config.toml
n_head = 4
rope_base = 1020.0
extras = ["some layers without attention", "local attention windows", "shifted keys", "gated attention", "attention sinks", "capped logits"]
init = "normal"
batch_tokens = 16384
doc_mask = true
steps = 7386
Each number is 50 + 12 x the weight over its row's rms, rounded and kept within 0 to 99. Layers, rows and columns count from 0. The size before them is the row's rms in percent of the matrix's.

# layer 11 MLP up, 320x128, rms 0.274, rows 197-251, columns 0-127
106:46 66 63 39 79 64 51 32 61 25 46 68 40 44 84 33 45 53 34 41 45 60 58 37 55 58 49 52 46 51 42 51 75 23 56 42 46 51 47 43 60 49 42 69 53 49 58 23 57 42 32 38 51 32 37 80 46 53 39 47 55 77 45 52 51 64 54 36 46 53 58 51 43 56 60 40 73 50 42 52 59 49 61 62 64 46 54 57 42 47 54 50 56 47 52 58 53 64 42 37 67 68 47 50 47 44 34 60 37 70 65 59 60 53 66 53 81 32 52 54 46 64 64 42 64 62 40 61
107:57 51 70 37 64 56 53 64 52 43 39 28 44 81 58 46 63 47 40 31 60 37 39 30 46 49 52 60 52 39 50 65 50 28 57 47 59 37 64 67 66 46 62 52 48 50 38 56 49 45 39 50 47 53 70 66 57 41 49 60 48 76 51 62 44 34 44 67 45 59 52 40 37 40 50 28 82 60 31 63 57 50 51 30 31 32 49 38 43 53 50 44 36 53 58 42 56 53 55 43 41 47 55 34 50 55 38 55 21 59 67 42 58 69 79 44 46 66 40 35 35 60 60 40 57 47 62 29
104:58 88 51 27 58 57 67 39 66 32 33 36 58 38 25 51 34 53 43 59 31 54 56 56 56 51 46 37 25 62 24 62 69 42 63 67 43 35 63 55 46 47 64 33 33 50 51 69 69 37 43 61 50 56 58 56 49 43 57 43 49 32 49 41 66 44 55 37 58 45 53 59 62 53 49 63 48 40 63 48 61 49 63 53 38 40 43 44 44 56 53 41 50 36 44 47 35 31 29 61 43 69 55 54 66 57 65 44 37 66 48 60 50 47 79 38 36 37 54 54 55 54 40 62 64 40 58 70
099:48 32 49 47 86 51 60 45 41 49 63 37 56 47 40 33 38 42 53 61 42 61 50 55 55 63 55 25 53 32 49 54 55 38 21 67 39 62 67 55 32 53 58 55 35 69 60 44 24 49 46 48 56 41 44 63 44 48 56 51 65 55 42 40 72 46 41 44 72 52 69 46 35 51 49 30 54 40 51 55 65 41 58 56 38 52 72 41 36 52 44 44 57 53 58 33 65 32 59 47 40 75 56 52 42 49 80 60 49 32 37 56 64 62 48 62 72 48 39 54 66 38 65 64 41 41 73 57
114:41 58 54 34 49 43 54 52 44 43 42 76 62 72 38 61 54 35 46 66 44 44 58 43 51 50 72 50 47 51 62 38 54 36 41 28 47 60 16 37 32 44 44 48 55 34 40 72 55 71 36 40 62 55 42 60 50 47 63 62 53 53 54 46 28 45 65 46 56 44 44 37 55 72 39 29 44 48 57 43 57 44 56 49 45 44 38 67 52 56 63 30 45 52 52 64 48 70 67 44 33 59 46 42 42 43 63 67 68 34 71 38 51 39 81 32 63 57 43 55 49 46 67 50 69 34 36 31
100:52 49 88 59 48 35 44 54 47 45 47 52 37 56 29 74 21 53 61 28 50 42 33 60 49 52 72 46 39 50 64 52 49 36 60 53 61 64 40 61 66 42 34 52 37 67 50 29 30 45 53 34 42 72 45 62 63 50 52 41 44 65 31 34 60 57 45 51 46 56 38 48 65 23 62 56 39 51 33 45 60 44 30 53 52 39 65 48 63 49 40 81 55 49 43 60 61 49 40 53 34 44 45 61 42 37 43 46 68 51 51 62 61 55 58 58 55 62 39 32 33 47 51 43 35 27 47 42
098:35 52 67 60 49 40 51 51 64 47 48 38 54 43 28 47 49 47 58 59 35 44 63 50 55 46 28 51 45 37 62 50 57 24 55 47 53 66 45 50 54 61 62 57 45 66 72 48 47 81 43 34 49 61 51 45 66 30 52 33 56 31 73 38 55 37 48 31 43 65 58 68 41 63 54 48 53 79 62 48 65 28 44 37 59 38 47 35 66 69 69 56 43 42 45 43 54 65 78 38 78 60 50 51 37 42 53 61 56 64 52 53 43 74 46 51 40 40 59 53 36 52 33 51 38 28 44 56
102:36 55 43 61 39 44 45 56 76 34 44 59 52 60 47 42 44 59 58 46 45 20 66 42 41 67 62 28 33 41 57 34 42 58 51 47 41 53 38 47 49 33 41 49 51 50 45 78 40 72 53 66 29 34 37 58 82 57 40 52 42 36 66 47 31 27 56 56 45 59 33 63 69 70 71 42 39 44 34 62 53 43 48 39 36 48 51 55 44 33 47 59 60 43 31 45 50 35 32 51 51 43 39 54 52 52 42 51 54 49 48 57 43 51 47 39 48 55 23 35 75 55 48 58 59 58 80 47
100:34 28 45 77 43 40 53 50 52 53 46 27 54 36 64 50 59 44 39 53 26 30 70 46 42 67 35 59 51 52 48 64 71 53 52 64 45 58 41 67 42 37 81 38 51 60 67 51 72 48 79 46 40 52 66 36 57 44 34 37 53 44 44 40 48 54 50 47 58 70 53 37 56 53 36 50 47 36 44 37 53 50 63 52 53 44 52 76 44 67 67 36 54 59 59 55 51 38 38 17 51 41 39 40 62 48 56 40 59 39 35 55 50 44 67 56 50 40 69 74 33 41 47 59 59 42 34 48
100:46 58 45 62 42 34 55 62 57 34 62 50 28 25 41 45 62 30 57 67 45 59 58 53 32 52 44 35 65 44 65 86 42 56 32 55 54 38 64 50 64 56 70 56 47 43 56 51 49 57 52 60 35 73 59 33 77 52 59 47 38 52 46 48 42 35 66 31 35 65 61 47 21 48 52 55 29 56 56 49 37 37 32 42 45 49 65 53 36 37 40 47 60 53 40 77 43 59 68 62 53 68 49 42 53 39 59 54 52 64 47 28 45 58 57 39 52 46 69 43 52 35 64 31 45 57 51 48
095:51 28 50 59 54 73 54 58 43 51 40 47 51 44 54 46 45 51 65 47 41 43 54 52 53 54 51 70 64 29 20 50 63 63 49 62 32 56 75 50 39 78 48 60 63 59 45 55 62 42 35 44 61 62 50 71 41 38 46 65 52 59 51 56 37 67 42 56 62 68 61 52 62 55 45 25 45 56 50 61 50 46 80 58 42 45 53 39 53 40 43 71 07 56 54 48 46 76 63 54 58 54 59 49 51 47 41 35 53 22 54 40 59 54 35 43 68 54 58 51 33 53 46 66 70 40 36 48
097:37 45 54 43 51 47 49 21 53 65 57 68 37 41 57 52 71 45 32 35 29 36 60 51 37 56 45 68 53 59 54 37 45 25 38 58 47 46 27 46 40 52 61 47 41 55 60 61 44 70 36 75 43 39 27 56 61 35 37 48 41 55 57 33 42 48 69 51 59 49 40 51 43 48 45 31 49 54 58 45 48 47 53 56 66 64 55 66 30 59 28 41 55 59 27 43 48 37 26 76 51 42 40 55 41 47 30 73 56 65 52 39 48 51 44 63 70 32 35 59 33 32 59 47 64 50 44 56
114:47 54 40 45 51 31 61 66 54 42 50 47 53 40 57 40 47 59 36 57 65 43 41 47 74 51 44 60 69 33 71 72 56 58 56 62 42 43 55 56 61 40 28 44 56 30 67 48 37 32 65 36 62 31 49 55 30 32 28 42 30 43 71 42 38 61 66 72 52 40 51 70 26 55 45 62 50 46 36 50 47 38 90 50 48 50 43 34 52 66 64 39 53 59 41 55 47 38 76 46 49 38 50 60 65 48 38 49 34 40 58 35 51 58 59 59 48 35 47 54 70 61 48 60 48 59 55 40
091:42 70 50 63 52 44 45 64 43 66 63 42 46 43 38 44 82 10 50 55 38 36 56 50 43 56 39 78 61 64 43 30 59 44 42 44 51 43 51 67 59 35 60 58 39 48 53 46 61 57 52 40 53 22 54 54 55 51 46 63 60 56 47 48 44 50 44 37 49 58 36 26 48 72 41 49 59 51 58 41 27 77 64 37 60 77 60 42 51 78 52 37 39 34 51 48 43 48 62 39 59 48 43 55 68 66 58 48 43 33 49 52 27 52 54 68 47 34 59 69 52 42 48 54 66 42 58 41
103:50 49 48 46 40 35 50 26 35 57 57 49 45 32 48 63 37 16 66 49 40 62 73 74 58 62 48 42 49 64 53 60 47 56 46 54 71 35 65 48 39 40 68 33 44 48 67 47 52 43 61 46 41 51 40 33 39 54 52 47 40 51 71 46 45 38 43 47 63 66 41 42 60 33 38 48 35 45 48 58 45 29 58 33 52 77 59 37 70 70 29 51 57 73 48 57 64 36 53 33 67 57 50 43 46 50 68 54 30 58 49 50 50 63 50 50 66 66 66 29 81 41 48 51 44 47 39 44
103:53 45 48 59 61 52 73 34 64 50 49 43 61 52 59 52 67 65 65 47 36 34 42 54 56 54 62 34 51 53 44 47 37 55 50 49 33 55 55 26 52 47 43 48 40 51 35 50 69 60 64 66 37 38 51 39 66 45 27 44 55 56 40 45 37 42 69 49 75 59 33 54 47 49 26 42 37 64 60 50 53 43 61 32 55 41 68 42 80 51 35 39 55 58 24 40 62 54 55 39 55 40 50 36 45 49 49 54 29 42 93 70 57 52 43 43 67 62 32 33 49 55 40 70 63 39 54 52
102:34 56 30 51 51 51 40 50 28 30 53 47 41 55 47 64 30 65 46 68 31 36 46 29 69 56 35 65 44 33 49 50 49 36 41 73 43 65 41 57 76 34 38 63 43 57 52 67 40 48 48 42 45 54 45 63 33 24 42 57 63 35 39 59 34 51 38 43 50 43 67 33 54 50 29 50 43 58 50 44 71 29 63 36 54 73 63 44 67 48 62 38 61 52 50 50 42 45 63 44 59 44 34 59 60 41 74 41 62 43 49 50 59 54 48 35 58 57 25 70 62 48 54 52 70 46 62 39
101:71 37 41 42 53 71 62 65 71 72 56 56 75 46 39 42 61 49 57 44 41 59 58 51 78 40 54 39 38 45 51 79 36 72 49 27 56 53 51 46 39 38 38 62 45 48 68 48 52 56 48 50 40 38 45 60 37 36 53 60 55 63 54 50 34 38 65 62 60 74 49 45 56 43 46 51 45 60 49 64 58 58 56 51 74 45 36 79 57 27 37 58 49 45 49 47 54 27 44 34 54 48 58 49 57 24 63 71 40 39 55 60 46 60 40 45 57 78 71 42 48 30 55 50 47 41 56 58
088:35 65 40 45 57 62 31 40 52 48 51 49 74 55 46 43 39 53 69 60 43 48 44 52 31 41 43 34 51 50 59 44 53 51 75 36 33 29 44 47 61 39 50 46 45 78 30 44 68 55 70 42 41 33 33 28 28 49 37 53 66 51 53 61 41 37 24 41 48 40 35 52 67 62 45 56 44 48 52 75 36 55 33 62 21 57 45 50 62 40 47 60 70 38 43 35 38 60 49 60 55 61 53 58 64 51 51 35 57 62 63 72 48 43 32 45 39 62 71 56 59 46 47 37 40 67 54 40
100:69 52 55 41 46 51 46 42 62 46 79 59 56 41 23 50 72 86 56 52 66 67 43 64 50 44 49 53 55 51 63 56 45 47 63 55 57 52 21 39 50 73 38 65 29 61 46 37 53 63 47 47 52 38 51 46 38 49 26 57 77 57 39 72 53 42 37 54 51 61 48 53 47 45 52 35 52 37 66 57 66 38 37 42 57 43 49 42 53 11 49 25 36 67 61 56 44 57 57 37 62 40 52 38 42 48 61 52 44 63 50 45 44 58 39 54 37 56 63 58 43 42 58 34 39 47 39 33
108:61 34 35 37 54 45 44 37 48 42 70 46 80 57 60 39 60 58 56 55 51 59 51 57 37 51 57 49 56 47 32 48 53 60 54 73 36 51 37 52 43 47 44 48 39 56 30 40 63 43 51 43 40 63 67 54 55 51 52 65 23 56 40 60 57 37 41 54 42 42 51 54 60 51 29 42 65 55 30 64 56 48 41 60 46 47 37 61 47 72 64 54 85 62 40 38 63 30 60 74 60 34 68 20 55 58 74 49 48 53 35 39 57 41 55 65 40 58 55 50 45 37 25 47 45 68 69 60
101:55 31 52 31 56 56 51 54 36 54 62 48 53 55 45 38 63 64 44 43 54 56 29 52 59 49 56 59 38 43 23 48 53 45 59 46 46 67 48 46 57 40 60 63 59 57 55 57 38 46 51 57 27 44 45 75 59 44 59 30 52 55 33 48 24 48 53 38 42 39 27 37 37 43 46 68 46 47 47 65 48 32 41 50 64 47 37 19 50 22 62 52 52 41 54 75 72 40 47 31 62 39 31 59 64 34 53 26 53 60 47 51 47 48 50 47 55 61 54 39 49 43 64 43 60 84 27 73
092:45 32 41 59 57 49 46 66 64 64 42 43 53 57 49 67 22 41 51 51 34 43 67 54 35 45 53 50 62 52 71 68 41 59 64 52 75 55 52 51 32 68 47 56 50 27 33 43 51 55 41 50 58 47 42 58 58 64 42 76 46 44 51 65 48 32 34 56 44 48 70 52 62 53 36 67 57 36 58 51 50 40 29 60 48 57 75 60 61 53 45 51 62 39 42 78 60 53 54 27 40 51 39 54 50 51 30 40 77 69 63 54 67 79 46 47 41 44 52 46 42 31 51 38 40 41 72 42
103:44 56 32 65 53 54 60 53 44 51 31 68 53 66 40 66 59 35 72 44 28 53 53 35 45 70 53 51 59 56 64 56 61 37 43 49 45 39 34 64 43 58 62 53 23 58 42 41 75 57 44 64 44 54 74 59 68 52 37 51 52 51 28 42 54 45 53 55 35 60 56 42 70 59 55 51 22 55 37 62 45 73 65 55 69 71 47 50 52 44 55 60 34 46 74 53 48 67 57 31 40 68 57 67 54 51 33 60 61 55 51 41 68 44 55 58 51 32 57 64 48 42 54 48 52 35 47 83
091:66 37 49 53 39 60 60 31 41 27 54 41 64 47 62 41 66 49 63 41 60 40 63 43 61 68 49 67 59 42 42 46 54 46 49 78 49 39 71 55 39 64 52 56 70 76 73 73 51 52 40 49 48 44 31 52 41 55 65 47 67 62 40 52 58 60 65 41 64 55 48 65 60 56 41 35 48 69 63 54 67 38 23 58 52 47 49 29 43 62 64 45 52 62 46 52 39 53 16 35 59 34 40 43 48 64 50 38 53 48 48 47 49 53 48 41 46 35 27 40 63 34 53 34 57 49 26 44
105:33 51 45 40 48 58 55 54 58 45 29 17 50 46 38 46 64 41 62 54 32 59 44 43 55 59 44 55 53 52 54 34 42 45 40 64 64 46 34 34 51 21 42 40 35 65 60 32 47 61 58 62 52 30 54 64 44 44 56 52 62 57 61 45 37 53 50 43 16 58 47 50 51 48 63 57 71 39 37 51 45 42 58 40 46 42 73 43 62 47 34 29 38 31 37 57 69 49 29 47 53 52 43 54 44 67 51 39 44 42 42 35 23 46 50 67 47 50 37 84 40 45 53 59 53 47 80 65
111:50 52 41 49 65 50 68 30 31 49 49 54 35 61 65 44 51 46 67 58 77 28 43 57 66 43 49 56 50 72 56 56 74 76 44 27 63 34 37 74 53 38 56 29 30 38 53 45 70 54 40 64 47 51 37 53 65 68 62 62 70 45 46 50 41 40 49 56 41 41 61 68 54 53 47 38 55 51 63 26 40 42 64 27 37 47 55 43 43 46 53 21 45 63 32 35 45 55 50 57 41 51 35 33 47 46 46 41 74 56 51 50 39 29 41 55 49 50 50 60 55 47 54 55 51 57 34 66
118:49 52 46 50 48 60 36 43 49 52 32 43 45 48 65 82 46 67 51 41 41 26 68 51 59 60 65 66 49 51 62 37 52 35 62 68 32 31 56 23 56 47 46 41 61 69 45 48 48 34 53 84 52 49 49 49 58 53 76 60 50 43 40 41 49 27 64 37 45 50 36 54 41 60 50 49 44 60 65 25 42 48 37 54 53 65 61 43 38 42 23 44 33 22 51 48 43 45 50 44 36 53 47 33 26 71 52 44 34 54 42 40 38 47 57 57 37 40 38 39 60 39 61 58 49 70 45 60
089:62 56 52 40 60 33 68 61 58 23 58 44 54 57 38 60 50 43 43 39 59 64 54 41 50 70 45 69 45 51 41 74 41 41 59 34 67 46 46 65 61 49 53 45 53 55 73 58 64 28 50 47 44 39 34 59 28 50 47 51 40 51 19 56 47 70 45 47 56 50 50 54 51 53 60 58 54 39 69 33 66 81 41 43 27 45 30 53 33 61 38 50 40 66 42 60 57 39 45 59 70 50 64 24 64 38 53 45 33 40 45 41 30 32 61 42 46 53 49 53 57 34 39 40 29 41 51 60
095:56 53 54 54 48 54 35 57 44 50 34 57 46 92 67 76 64 50 44 42 51 48 51 60 49 45 39 33 43 41 62 33 63 44 38 43 59 45 69 50 52 63 54 22 37 54 42 64 38 57 36 51 33 64 35 56 29 69 44 55 54 42 50 68 49 48 42 50 43 21 31 47 47 61 41 59 34 50 28 56 22 53 58 49 45 51 67 59 39 65 53 51 44 62 56 54 50 31 37 49 29 62 41 57 44 58 48 28 27 64 56 64 40 60 45 39 51 39 53 30 44 63 53 45 47 43 66 68
083:38 58 45 34 48 66 39 47 73 54 36 44 35 43 53 34 60 53 51 38 53 61 63 33 26 53 41 46 54 59 38 51 39 58 31 32 37 58 67 61 56 43 52 52 53 45 45 51 44 70 60 60 39 33 43 46 43 73 52 26 47 46 47 60 59 69 51 37 49 54 34 58 49 41 31 41 44 30 49 50 68 38 53 63 61 66 39 43 55 44 48 47 23 60 53 36 46 33 63 35 30 59 90 55 39 53 53 59 43 50 48 34 46 34 45 41 48 30 38 43 84 47 68 52 56 42 36 38
092:57 56 62 47 21 55 40 69 28 25 54 53 41 52 40 52 68 48 51 44 32 22 39 63 28 39 59 52 45 39 55 33 48 29 36 51 37 43 41 32 33 53 35 26 54 31 44 46 52 38 32 39 43 60 43 55 61 41 64 43 39 45 61 56 45 60 48 59 57 48 72 38 52 47 55 54 53 45 59 43 54 57 31 59 44 64 52 63 56 45 36 47 45 30 21 58 44 49 53 56 54 63 29 44 52 42 51 69 74 64 37 45 38 40 49 72 66 48 46 61 45 63 43 52 57 58 81 62
102:54 57 52 51 41 47 41 52 59 54 42 42 48 60 59 45 38 40 43 66 37 48 58 56 69 35 41 47 35 34 52 36 55 75 49 55 34 52 68 32 32 58 59 59 46 51 50 36 41 60 56 44 43 51 44 39 27 58 71 27 67 69 31 49 36 72 48 54 43 53 34 67 25 44 27 44 47 40 74 44 51 55 45 44 46 47 37 45 38 77 67 36 71 39 61 42 48 58 33 54 60 44 40 58 56 60 44 37 54 29 56 41 66 47 63 68 54 49 66 53 63 50 50 59 74 35 69 73
098:49 51 58 44 54 44 65 57 36 78 50 66 52 71 48 48 83 50 55 40 65 53 51 40 46 48 52 50 50 54 57 47 49 44 26 55 76 40 70 41 56 51 52 42 57 34 38 54 80 70 77 46 57 49 56 37 65 52 47 63 53 44 43 28 60 57 83 61 63 56 66 41 52 47 58 71 54 47 53 37 42 29 37 66 49 57 44 41 25 49 46 44 37 56 52 37 71 61 51 44 55 36 43 42 20 50 55 62 64 31 45 57 57 35 58 57 60 60 52 53 46 45 58 46 60 42 64 71
103:63 32 57 64 54 37 55 69 56 34 56 51 50 45 53 72 43 47 65 33 50 52 39 56 35 43 57 55 42 32 67 42 52 28 26 46 60 36 38 20 43 35 39 34 48 49 19 46 52 45 69 67 54 40 59 51 47 67 57 53 23 45 40 63 44 46 56 40 44 76 67 50 64 44 61 58 39 25 28 50 65 41 72 51 79 65 54 65 37 44 56 37 49 52 55 44 41 59 58 51 47 44 41 47 55 58 44 54 41 32 63 44 35 61 33 64 42 52 42 45 56 37 53 53 52 57 37 58
100:51 37 45 51 50 55 31 61 29 52 52 56 47 53 45 69 83 63 57 43 54 26 57 53 42 17 65 38 56 56 31 44 54 54 33 42 35 29 58 52 50 60 53 55 53 48 22 55 33 33 57 60 43 48 43 37 47 68 28 61 55 29 32 62 45 46 41 52 42 57 51 47 44 50 65 52 44 41 44 38 38 26 58 33 68 34 60 35 52 62 83 43 60 63 49 36 60 61 50 43 43 43 55 30 53 46 49 48 32 64 37 55 17 46 40 47 46 52 42 60 50 49 68 44 43 51 54 41
092:40 60 68 31 45 55 32 28 41 66 48 63 57 53 55 44 32 66 53 34 60 35 52 67 53 53 81 42 55 35 46 52 70 39 52 46 51 31 43 48 62 59 53 44 44 51 37 60 62 56 47 29 37 66 45 38 37 69 40 44 56 42 49 37 74 48 52 43 30 30 51 46 15 49 34 49 39 52 45 53 31 72 61 28 41 75 35 54 59 52 58 65 43 57 45 54 42 59 60 35 40 38 47 59 51 26 34 56 48 46 65 56 48 57 48 37 59 56 40 52 34 54 67 48 43 49 47 73
101:44 57 45 49 50 40 32 39 81 69 36 59 48 61 43 42 61 45 67 56 48 35 62 48 66 72 45 42 57 42 45 61 68 67 74 49 53 43 51 37 51 36 52 48 62 47 19 54 68 50 51 48 50 37 41 49 61 76 48 71 46 43 60 64 50 45 49 46 58 29 57 29 51 51 42 52 39 31 47 52 61 52 47 55 51 42 59 50 59 25 37 63 62 49 35 24 34 42 74 79 48 56 38 57 57 55 48 33 45 45 55 54 53 48 67 49 53 63 39 52 38 62 39 36 56 31 69 76
097:76 47 43 50 55 48 48 36 52 50 81 40 46 45 73 55 72 47 64 63 51 45 53 33 48 38 40 64 41 38 82 65 15 70 40 19 43 57 59 58 65 33 41 52 52 30 56 34 56 58 51 37 43 40 32 63 54 54 29 66 55 51 53 35 37 47 49 42 49 57 67 52 58 43 54 53 45 66 46 56 51 69 67 47 40 45 56 42 52 54 47 48 56 48 52 62 41 39 56 39 71 63 42 51 51 52 36 61 67 41 47 27 22 63 51 65 41 38 37 45 52 33 52 50 44 48 44 63
092:63 55 69 37 33 49 60 47 26 54 44 30 45 38 35 63 52 42 52 57 63 60 34 44 44 54 74 61 72 41 46 45 59 45 57 52 51 44 59 40 43 43 51 64 71 44 55 72 46 53 68 34 33 54 41 49 52 56 51 56 62 71 57 71 30 69 49 63 54 53 55 35 46 75 59 34 17 45 55 39 55 48 45 40 57 77 53 57 47 50 59 53 51 53 34 20 64 74 47 33 46 55 62 44 60 48 42 46 42 50 67 71 32 37 46 43 43 60 46 57 49 48 64 56 40 75 61 51
099:52 35 60 40 38 60 38 67 64 56 31 42 51 37 56 52 34 61 44 56 30 57 47 64 49 75 48 58 53 58 62 65 54 43 64 66 48 35 63 69 51 73 68 43 43 66 60 42 56 31 42 50 26 37 59 49 43 51 53 57 53 32 53 54 64 67 54 78 47 63 62 12 47 59 42 54 62 34 44 50 41 41 44 56 48 50 38 27 56 48 35 57 34 60 45 59 55 58 39 42 60 52 46 52 44 69 63 56 46 34 42 56 43 19 59 48 37 53 49 33 57 40 62 24 45 56 72 50
093:60 46 79 37 74 51 33 41 50 35 56 51 48 28 46 30 32 50 35 55 56 17 40 33 58 48 37 36 56 33 42 50 58 47 46 70 71 52 57 43 51 36 49 46 70 78 48 58 46 53 54 48 65 52 44 26 43 45 50 39 44 51 38 63 57 59 54 36 43 53 38 43 66 26 69 20 48 45 50 51 69 31 51 60 53 64 62 50 61 30 41 65 50 57 45 66 42 49 55 34 78 50 51 42 36 65 35 36 47 39 50 67 62 55 39 48 50 56 46 51 37 61 41 49 49 48 58 54
094:53 31 47 80 56 58 46 64 58 54 38 39 55 34 66 31 42 58 70 55 49 55 59 49 46 44 45 64 53 40 59 62 37 49 44 35 77 46 61 69 54 17 40 45 53 45 62 37 49 32 44 51 58 43 50 54 48 55 64 44 57 70 86 54 33 45 50 71 66 60 65 38 33 42 36 51 64 53 37 46 53 47 53 56 60 35 34 32 29 54 63 59 42 45 53 60 50 29 63 49 40 67 67 47 53 51 43 55 40 45 56 52 53 51 43 41 44 66 54 61 63 26 56 34 50 43 54 84
107:61 69 48 26 42 67 38 47 59 49 55 47 67 52 40 52 47 45 54 60 50 41 67 32 39 60 33 34 26 35 48 29 55 61 48 55 41 60 38 70 44 51 47 60 29 57 54 34 71 34 64 49 51 52 55 56 60 77 41 54 35 29 46 53 44 79 37 44 56 65 52 34 51 47 48 54 44 36 59 57 43 44 49 41 43 68 60 37 63 41 81 47 38 38 65 58 42 50 61 72 47 51 49 48 46 33 29 68 39 53 59 27 34 67 51 34 41 58 53 69 42 45 58 54 40 66 62 51
100:41 37 44 41 32 72 31 58 62 59 53 50 41 34 61 50 46 75 51 70 53 59 59 76 42 42 33 51 51 59 48 61 38 40 71 50 54 53 42 55 24 62 50 73 60 52 33 51 20 52 24 76 34 52 31 58 57 73 66 60 46 65 52 46 45 60 39 60 65 62 54 43 67 63 40 64 59 39 54 42 26 70 66 54 51 43 71 48 50 57 56 39 55 63 39 47 47 42 37 52 47 36 44 40 45 49 44 71 44 49 43 54 49 53 41 42 42 46 79 36 49 49 58 58 54 57 54 58
104:51 54 43 63 55 60 40 66 52 54 51 36 58 61 50 50 56 62 79 27 57 45 60 46 58 38 45 35 54 29 37 58 54 75 39 69 47 38 76 61 41 43 32 44 59 34 55 74 53 52 33 46 45 61 68 38 52 43 72 47 76 28 52 41 51 55 45 54 49 38 48 32 43 58 70 32 50 54 33 26 49 62 57 52 42 48 56 63 35 75 42 49 62 36 45 31 63 64 62 40 52 63 42 57 40 38 66 40 68 27 54 59 46 39 44 57 60 53 44 46 41 48 40 38 30 41 66 46
089:52 60 45 71 54 68 32 61 34 35 50 32 30 28 24 26 33 29 30 54 50 74 57 34 39 33 38 29 51 59 46 58 39 58 68 60 37 37 40 73 49 60 59 52 60 64 34 48 55 55 59 43 63 50 43 65 57 59 58 53 45 50 61 47 53 27 55 42 36 59 47 58 48 29 70 58 56 45 55 51 46 57 45 59 55 49 49 45 54 33 58 42 57 46 33 47 43 64 38 52 59 24 64 33 63 41 53 55 62 52 28 71 54 62 43 49 57 44 55 58 35 74 43 66 48 58 44 45
108:61 64 46 48 54 50 32 49 21 51 52 32 49 46 66 29 29 62 15 29 57 68 49 73 45 37 51 55 47 53 45 45 39 61 52 42 66 60 39 55 52 67 55 27 39 59 49 61 38 56 49 49 71 45 45 57 52 45 47 52 52 56 43 60 53 43 50 54 67 48 46 30 47 29 68 72 44 53 63 61 34 53 57 33 32 48 52 31 50 18 64 39 33 62 46 55 56 46 42 68 56 68 42 56 39 60 54 47 45 60 34 41 68 60 63 25 52 63 66 56 54 62 49 38 44 34 52 56
114:48 38 44 51 49 60 59 45 53 66 53 55 27 49 38 71 34 49 58 28 65 26 60 42 47 45 26 35 51 37 36 56 57 46 45 47 54 44 36 62 57 58 47 59 62 41 48 69 62 38 23 36 44 14 45 46 44 48 61 66 35 33 60 56 58 33 56 56 44 50 33 48 59 48 28 55 52 42 48 48 37 27 79 34 42 49 52 51 46 43 55 52 32 61 59 61 33 45 53 74 45 50 39 49 51 56 65 48 45 52 38 60 22 33 51 50 52 46 60 46 77 46 58 33 60 47 63 27
099:77 43 46 52 45 59 49 54 41 34 50 31 31 43 43 53 40 49 36 47 48 68 42 48 54 59 50 26 70 45 35 37 69 69 43 56 51 34 48 61 56 22 38 43 51 44 49 62 63 78 45 62 32 33 33 67 58 48 25 47 40 39 55 38 68 40 47 36 43 55 55 52 48 58 48 53 55 53 48 47 53 58 45 49 68 41 33 57 67 43 35 68 65 45 52 43 39 56 62 49 64 64 55 22 48 67 37 42 57 59 47 39 49 50 56 70 31 54 62 69 69 43 35 46 62 52 63 79
097:55 45 64 59 30 52 52 66 56 67 59 26 48 63 51 42 50 59 60 41 48 48 65 60 46 55 47 83 31 61 33 36 45 58 63 57 16 24 46 51 42 72 31 70 54 41 52 43 30 40 63 39 62 48 64 59 82 37 59 46 58 36 36 32 56 45 45 65 48 48 46 43 38 51 53 42 73 40 53 51 34 64 67 57 46 62 50 46 50 70 47 35 42 51 63 59 52 52 44 48 47 53 44 49 33 59 73 39 55 35 58 37 63 81 42 43 53 65 63 58 55 40 50 59 52 52 44 53
108:34 46 39 29 55 67 44 32 56 83 58 45 58 48 47 25 21 57 39 65 57 50 67 45 53 64 50 54 56 54 62 48 48 40 32 49 38 55 35 38 35 38 18 61 62 43 49 71 60 43 56 39 58 54 31 48 48 42 36 68 31 50 48 44 30 57 53 46 47 40 56 51 66 61 52 31 63 15 51 44 56 58 37 66 46 57 51 47 39 43 65 55 50 55 42 55 45 54 38 57 31 56 41 57 78 41 68 59 46 43 58 52 64 54 33 36 41 64 33 37 60 40 46 52 38 65 56 46
097:70 40 77 68 38 40 83 39 47 54 49 43 64 56 68 23 59 38 48 55 67 71 53 59 48 30 28 46 40 62 61 54 41 58 23 56 44 37 44 66 42 47 51 33 57 46 50 57 42 58 54 43 52 52 32 38 56 58 58 42 52 33 46 46 49 55 60 59 67 42 61 57 47 53 35 31 61 50 55 48 22 60 51 40 42 61 52 71 39 52 34 37 57 58 56 62 25 36 50 50 39 31 40 50 58 65 32 52 59 49 35 48 58 64 50 47 72 48 65 54 75 54 49 61 64 41 34 43
098:48 54 18 57 44 51 63 70 47 54 64 53 48 34 51 52 58 57 24 54 50 53 46 19 52 69 68 29 41 51 53 39 67 60 51 62 54 43 53 35 81 53 46 44 38 66 54 69 50 59 77 54 32 59 72 53 41 40 42 43 26 57 54 60 48 56 62 44 41 29 50 50 54 49 61 45 48 29 69 41 61 44 66 60 71 56 56 39 43 54 36 49 52 59 43 55 59 30 52 48 62 47 55 53 50 45 40 63 59 51 62 54 31 74 55 41 49 70 46 78 33 59 32 38 48 43 50 57
098:52 46 61 57 42 54 52 35 40 46 28 40 46 58 40 60 49 61 50 23 42 35 51 48 48 50 35 36 57 57 58 55 57 65 38 43 63 43 38 67 31 60 79 50 59 47 49 64 61 41 58 49 56 53 54 65 65 49 59 56 68 52 68 76 50 56 55 66 42 23 57 45 55 26 52 33 56 32 50 42 69 59 64 68 47 46 67 37 30 30 56 65 27 63 58 62 40 42 61 23 32 51 50 49 46 71 53 70 58 62 52 37 48 39 40 67 50 57 68 72 58 52 39 54 59 45 57 60